From a checkpoint of a small transformer trained on Wikipedia: vocabulary 8192.
Each number is 500 + 25 x the weight over its row's rms, rounded and kept within 0 to 999. Layers, rows and columns count from 0. Numbers have three digits each. The size before them is the row's rms in percent of the matrix's.

# o: layer 4 attention output (transposed), 896x576, rms 0.23, rows 22-33,86-96,150-160,214-224,277-288,341-352,405-416, columns 256-319
# v: layer 4 attention value, 128x576, rms 0.072, rows 22-33, columns 256-319
o277 097:534508448502502486421488535527491493472484526485473527466493499483498494462529539523440531461505483530561514472506492511504463451507490456501490521482552466493535476526514449504534532475428506
o341 116:476489517509493509467454509465461528527480454469498507507481490470482513487531534502488510460511463493538483508481504469525511480529506544480519516466484510500525509481542487503520508471428516
o405 096:533478509433482501525498468503476479481495468462503480479510468545436509508463534510466507528509474504515496481494511472496472522492436521488458506516536542511479455502496488457510499491547476
v22 096:444514483471484493473493496463534510502471529489481532517497520505460512479490508476482521494494491506486514468481517532514488518508518544505502512475466533499496479472506541493484477537511479
o22 098:506526538518536501511497506511486518538475487468481507473510544472522493503506537552479517501483456517534487523492503478506471456482502496484522508514464474503469511515532479460543489529507507
o86 099:497477515498545499519512497496489469490469472514512505496504475518452474488495488523476530526484538500511491547497469505490490498502540485511504486491506508503476494493534491478528484496502510
o150 094:474490472544511491534447483467499486479489491521518552478520440519531516561535478507455487506502524495495492505483454518512490481529525504474465471485504543538489507453514482536525471528532524
o214 108:511495504514474505466528508533546519487559484470477507477491534495498493503480530466508482466501486476493523499507495497482501466507493465489507470479503501495457493481488482504471525476497489
o278 100:490517471496506479453510486530519475506496485484529534509498487492523460485545564481485469482522524537491486466495543501507498522487515501511492497496471555488519519481502513543486535453513495
o342 116:508564473472518506486534491501472577498516476456486516551496486481493467461494510521483505456494480465439512469475528460484467493482531526495523534463487543528516525441536478501489500489494473
o406 099:526404513506488523549497480539495459499540479506506509473499498515490539498515482508543466562507503492494461498488511506508532512497495508502476510511477483524471486541493493495510533486529482
v23 102:494516496505436469487490496538487533510458536496499517476487482489455468493481471542486475488532501504485490484474442465481477471509475527485491509501487518531460478450503491529484459554509505
o23 082:506526532448503519518528471556521473542461459491508512504484473514541509536519487487514495492488508574514511490497511494545522545529440461505501505488513559519524530476509492491436464490514514
o87 087:499458515490491476501502462534484510546487509526508464510524476548495495510484475458492507493499505520491498473505511464535524502495497483490512531484479556525522481469496497537483528535492500
o151 087:502514518499494517511516499483510488538483485484467528528527480511505523538482479445525518443429477501462506469463486498565541521456489462520566493521505530497462508531534496504476500503500453
o215 090:492477492474544463480533484539489485516471476493506529499476498551570506516497484501499527486467483465486484522514535498519458477487526486480511485488477472467452545510481506474483488510560581
o279 104:525483503467555495470539554483497525471518501464476508479503515559491472463482529518519480492532535493520528502488505537523543519518551482518475500508503465489476492514525491471495480492543470
o343 121:524495501504552515527506520511528521481463487500458535492499548494450528506516444490495492546534511505524463517473486535522492518509510525490470536493486492513445460500491529485484499481509503
o407 094:430534505471483506512512456509475489515507492474535503464510520536463500472522560503497506504492496494479446506517499468500515491480530542504528493482517471503561509486488510488543500509483455
v24 095:485476467470466521483477478548489558525507498509493514521504499522500474499505498506511497511521485487494492586515504514523525492471522480485485492484460509476500498458488518471525509510501489
o24 092:494454523501460494552487525535454500474503471477522506470534513484517492489522530499472515438508502472495514525528468517448511508496497501528539559532498520456477468510493490520503475461521482
o88 101:495499497465467513494476477533454508506495459479489483524547507523508529472472483490486536550516463502509519501522515481521526503517468499468502502502527505517507480493517470510536490509541489
o152 082:511527499527544474508469510523499498487498523509481495512444472505558480500504498503477468462557519516515503507514473495485472482488489495474508516521482501498499537496558483476576523470460477
o216 101:471515516525485488434498508469500429480489492540515510511498505518544460506561492502521556505534506512557463518512488505444493474534506503504530478464517526484437523519498508492478553491560503
o280 099:507480457518529529471456532488499529472476457511520488488531449513477486528536478508526508497471494514473494483462486519500503469480545450509536511491518490512484485559475485515525538494488515
o344 124:529534529487484492520466524496514523504474473451490504495515479453487497486553466478516520535452513504475539492483477503502467541478489498482498510498498487490486506550458514463484458521534486
o408 099:482468507532537502474514536442496506503512496567523526535474485466456498517473484510524455497490488491536498493510512465525485516568521472508457486506472480543525511491553501560497456485503481
v25 096:501496462448534511471481523511493544462497503531510517515494509509504496476449535507572498507465486490501535515510529529495483501507522486506465497480493458499514523500492482483500533493466504
o25 084:509492479504465481504477472510498472519500496462521478514459442526491524504518488472501483523525523544515510491479528517522492519487500509534502472519541479504515480472494539479500515505483525
o89 075:498548460479501489446490526441499488472507518460517479494504490535448531488509488547527545511542535498493499507521493520527475487540500496513472510465505511502467480487498504506482498467518479
o153 085:547470521491528526499473505509505483542493529529520464487453416544456489470532539508474527503511486512466477495514490495489515509502492476477505520506501500509490508491528517492505522490524482
o217 097:547528558504482469494507442535488509514483503443506494525526492499500535509419502493516449470480503544507496511453489503474520554493462528492532534517536498492505489503500486481521451448461500
o281 101:526530509490521491496506453513496476496490530496486517520477472424522507487526493524520492490523500506488499464497562499525518520506450524465512492537550473480494479498519512547524519468505453
o345 113:466531502521472496530468525499507533517506481518489515486470504509510503475476494476466513487501512513529508529477549504509487493530474514465510469515505523503505489448541512557551510497527492
o409 091:491498488508457505494533513520526496518515515513527466520566516500534522488532502530494472502526559482531491508502487461500501551460465511511516502440507527487539511530459511493493438563472490
v26 098:476438452509468497517474509508552482463469474525498504495495484474476491504490527531509531516507482500477518520511500511508485522495531517499470494485481475503548550530495476522524462527525479
o26 085:485458487547497483471475531563507472519498468508537504471522473526502464503481510491515507500536516495488450543534444500431476503492522485543501527496512464447494486494464494510505510462520489
o90 086:461484518472448501411528475488506500481488478518532509513484513506513489518513475516569498470488491477502529509530499478480493484530509490503502516529489516505525498482489530536493456544495511
o154 094:500486505509480497487478467486499493515488474476495540481509422512505554490487523481476534509442492570499499499466495519526483520473492506518486510499552513515511509494489494491474458554503501
o218 094:522516480477492512526484512538507460505478509489501451512514498494478457504446511512515503472470461503509496512551506531491493490454539482512513529517481559499493492521554495541499459507502499
o282 109:470469504460474480541485464490448485534464518508547496497472577515507517490483443540531517499501488544463516513511497489496501496488484497492493494485508506480508477498514505495512448490505484
o346 117:476474492475539451480501505525513518535515513489507490458518491508472491486468448512492512487511445481490467477502530520506531492543526514463500515500484509486514480490540534487534521517485500
o410 096:520504540459523497482477493473497500515493545482521539537525517494505466465526479470520463496501507487531500499534495543510506496466473500525529526483485512501468469499537473478483552461517519
v27 100:445540441525543466482510544491529549458481510474514496518483503549518527504504503454432527524464497509521495462494460507541522483495496518539468502541477481467541502514485542524513467489514506
o27 094:490440477478561481483449455508502522463472502513506485536549522477490526513531492492510485498494502483448506500508495507502535493530477519481527524467473484494526524503486511487483507452489503
o91 099:458490516488518512487449507521499465488486480483537458477497509518495497464482507492511525500516462506528518522477480510524470486469509488502511485486518485516520518485523487470507545499529498
o155 102:523456519516483497554461496516458468495529459521519511516470504537478504503509517512501524533473459496537491450563505487510497501491488527495489535478501503468502479540552495486500499512536473
o219 107:511485524471475496469508477500461459521503513471469520542476498494513520516484524495527483512460529514465505539500520488467511550549516449483478509477520480524517489509527486469504507467492462
o283 105:508444494473468495447469521528480478499464496489511490521518504535464530464470458485473475523505499499510482500493456502491542498485476502503483540492541514449480470486488520547470488505486513
o347 125:483445521530482507498476503518513493488502495483496532537439468530481540515494502493497520507485514523521491484534503517509478499491483498552507519486513549480493495522473518481511545463477488
o411 103:450506494506493508503510512502505523534491529553521516489524501512493486517532488507520537505544500478495479503470495513468447479504537537494500524514485507512504464503529503490543516530482490
v28 097:489515517510500481530482525531467476514498515485529507474517510500504529508467481532478482466498509514503485478529467478510510483478505509476518544490475505528440477474525469505475482494569501
o28 079:532546510502522503456536450476496525543501494505481515482538496522515475520517459508540513486494495523467509459505509491551483477506493486507490485486496527513490517510536519555476523488531486
o92 086:545488499463518479506489466518482532530505487552533527489451518525543476470489490474494528530520479501513504533507527487483515517538460517534514488524465521486543468537447527534491515471527500
o156 075:522490488489509486497535493418518469486496471548516509517496521504493503512515506556467546502471459472470517487523522495504504472486528514534503523525465486494480470519498459493497527505513464
o220 091:530481480481498512566549531445506520516513480522493485506478537475519479528501491488508468503508485498490469490507503485469529492514526509460479512488533517543511473519518510499521498518457527
o284 098:507476501506501497541448507495460527519533508505493478549524484470531499479483488458490532509468475524444517503492525499517517498517526511442485488504495506500490484461540520544521467544458469
o348 107:490530487527548496464483541481527510504530513522537500482549484509524511500452522453496521512538512533516519506490477505495503484519518515498482477482492519491496483483500476520514445496466517
o412 081:485487525461515490525515523495468485493464494473500490521482512517511494496564526507494524472464502480498478467477491479526506493495501487505532497527492535484515515510452513518487470488515488
v29 096:464461571514529512488489493495473522494513479498525537513525505523463496494476542469502474533491507508467493454526522532446468500486508499495483474460480502486560491548477472516461512527498480
o29 096:490538524495522490510509509528523559508485473471563502514527458491515526468508507487490526471491513502520504503500501476484501481508514539464533515482464463500506459512498533468486477482488491
o93 104:552522475480505515562520482491545514480492522477528547507513556501509464525516517547508480520491487488490497507516502483549499473480524520486491549528492501522504505455512471560470463536516508
o157 093:499513504507524520505480478526510515488512471523465514503506526546504509490464525482479495515479481545487502490518459538511500507466477508473553537509487483499465523523481512536488496520518511
o221 109:502538479510490479533522498508534517488534507479492457471486486519511502520482549524539517485402520500530481462503511432544540460536520470510548478485493543470516491479514520504529546506540508
o285 105:490484483512540495468477522504532508498503489500498515492490452524505519532484477496446500505467513517511495477474484532534517516511511518521482439523455540533514492483468504483477562493504554
o349 130:506519475535470517471498506500574509515520513494497533541515457495479525519523539465471523505495527510460482467512521536501482516536506473505503440490513473510541516518473483470486513549491454
o413 108:509484534535494524509468482490476456519479531524525490464503528499519426446489465510520496459545477487532492486488502501453518457474468499522510525480486493487465491516466484492521463510505497
v30 099:509576536518522531494494486507542495464552523489490475464502470494500517505511462516509503514512479511436485468512479535497472517474526483515498488457483479479525487464508499517536491517496506
o30 089:451460486523486520537549519491521527506519455476513506500521469533429518436460532424496500494517482542540502512506489459518475504459504535537498511513551451473504501531537490554483517529529479
o94 092:520521478535497458508496517474499521520510513512507542533547443497496491446493486540465545506479487480548531480514494497464497462506501548515478525531523514538503464495533490570529514545537502
o158 087:506480492517542487489518515509474516502523550514511527507543518514478488534524495502552496540445510511481502490492521473496507465452526480540477496525485532536463484475531487493525491536518513
o222 098:484458476459483500506469522511466492522492478494558497526452537536475532536518492504488504502503503487525513439550521487543474454501520476498511502489487524488477533522503484479521508494496503
o286 117:487506471490519477495497535519466520483524479512523489483477496525484466484489486519501514471462499477471459534496433500531548491497527512518489532499475501517457484494503462469504510543456532
o350 120:487522512482492471494497500510480553524536534519554516491459513496492518485485497517498471484545524495493484516519454539525541531527524482487519476473491467493476512466502450512531441515496509
o414 088:493506514475521504497469478517520479460468525527519524478494497481490517505473484526451503512524468533492518480480529493510527491511501521530459499551494490523489506532470483529483550464470454
v31 093:505517490539469506484483442525498511476499477514493515473533466488508474476482500473524494468490539504524480546517547473508495484539475529495503503545489498448515463489500518517499510502482493
o31 085:514529506504527530466477470486505546506509510521480504499504537509455478475442483549458510468516490526475465508454507483450498512454462460523533495503500523491510542511507507489485474495455503
o95 104:504463493506493518539468476503489481547524448480489494492467488489529516461486541477481537495510501522528506523495484551486540534539517504472508487523482531500484502484488505489496514493539496
o159 107:496496546511504548548497475443518477499520452502519476509455485475515518479525526476495495523498461482493486486510558491508506488497510538462504495505493507503483490501533475509541521512533516
o223 101:506474484534497487491544501501513496456493530497491464503494519550466499519541459509526532464554524479507478477486467536525532500485521477519497521510460489539466442496492467512528498504505510
o287 087:499515487449521475519526475519484452471508563508517491460480509546495499495532509517501476505484522504520513514471505524479485493540537528528494498528497467515546478549474532521492472498487546
o351 118:536523522493482471491532518529494529507484475470487513472503531536519521520483503525501483498467483536518504527443462456485516537483499555535498504490471519481501509495475488497546497440471522
o415 092:504462444479509459519417505490467558498518535517518460529488505507470524508522503453471514489537489462459461507540483500527444495493512434508519501479522459536506483478509508492509503494486462
v32 099:506534491517508516509452476519466490513488529518510528479541501510491485491539499537527516530504499520458505438521498538548512541510493494496524509477459495495511506548469494514460529471447498
o32 087:523473493486508479422515483545511524494507535520503520524498491465512500529478474501491505505504490455464482503573520507492508485509517533485514524486531530504510515489506475500494526534479516
o96 095:489477542527455539465475478552486512488496528526476515525493560471499475515514493503468487476529473503522473526519500520507523509523511513528503516495518538503509525447474486517508480482460511
o160 083:455453495497488453487528534504519464466490493482505474515504525507517493473477496525532501495465504554491482520476455519493498507476482483500510532490487554479471508526557514526466459511534474
o224 101:502522479460500434479456509502530488500505471502492502472463476498482533486530500510495480489476510503503474492454527460467485493532523523507459480519509538523476494504512495503465491490527446
o288 100:452496520519485493575466473466487484490503452490493459480501491500512468502540538521500497552464528475498501487502478508495503470481495517498525498493534491542531519484506500542518522487496484
o352 128:476535469479488511517539526470473523505480461453507544442499491470517517495512525489500505557471488516496553530475521508449575523466514499490471451522534511479505506442481482532490543512497520
o416 100:543509485488513522507521462550534517492505511518510463498469538498471473483493458547498514465488478544520495499473522501480484476487485515485516460506463479467472491510441528513530494514531513
v33 098:469489507503544493509556504507488522486548522489522432508508521499502510484542468522491543526514509536484496504475459495461477479482509463453529489464522520523456481497483473519495515495505494
o33 079:470542552532519490520512446482494466530480518487523511503494559448501501538515517488426538489539511472521506487499487546479496508496477472539546421478465460477499553514509468508464502476484490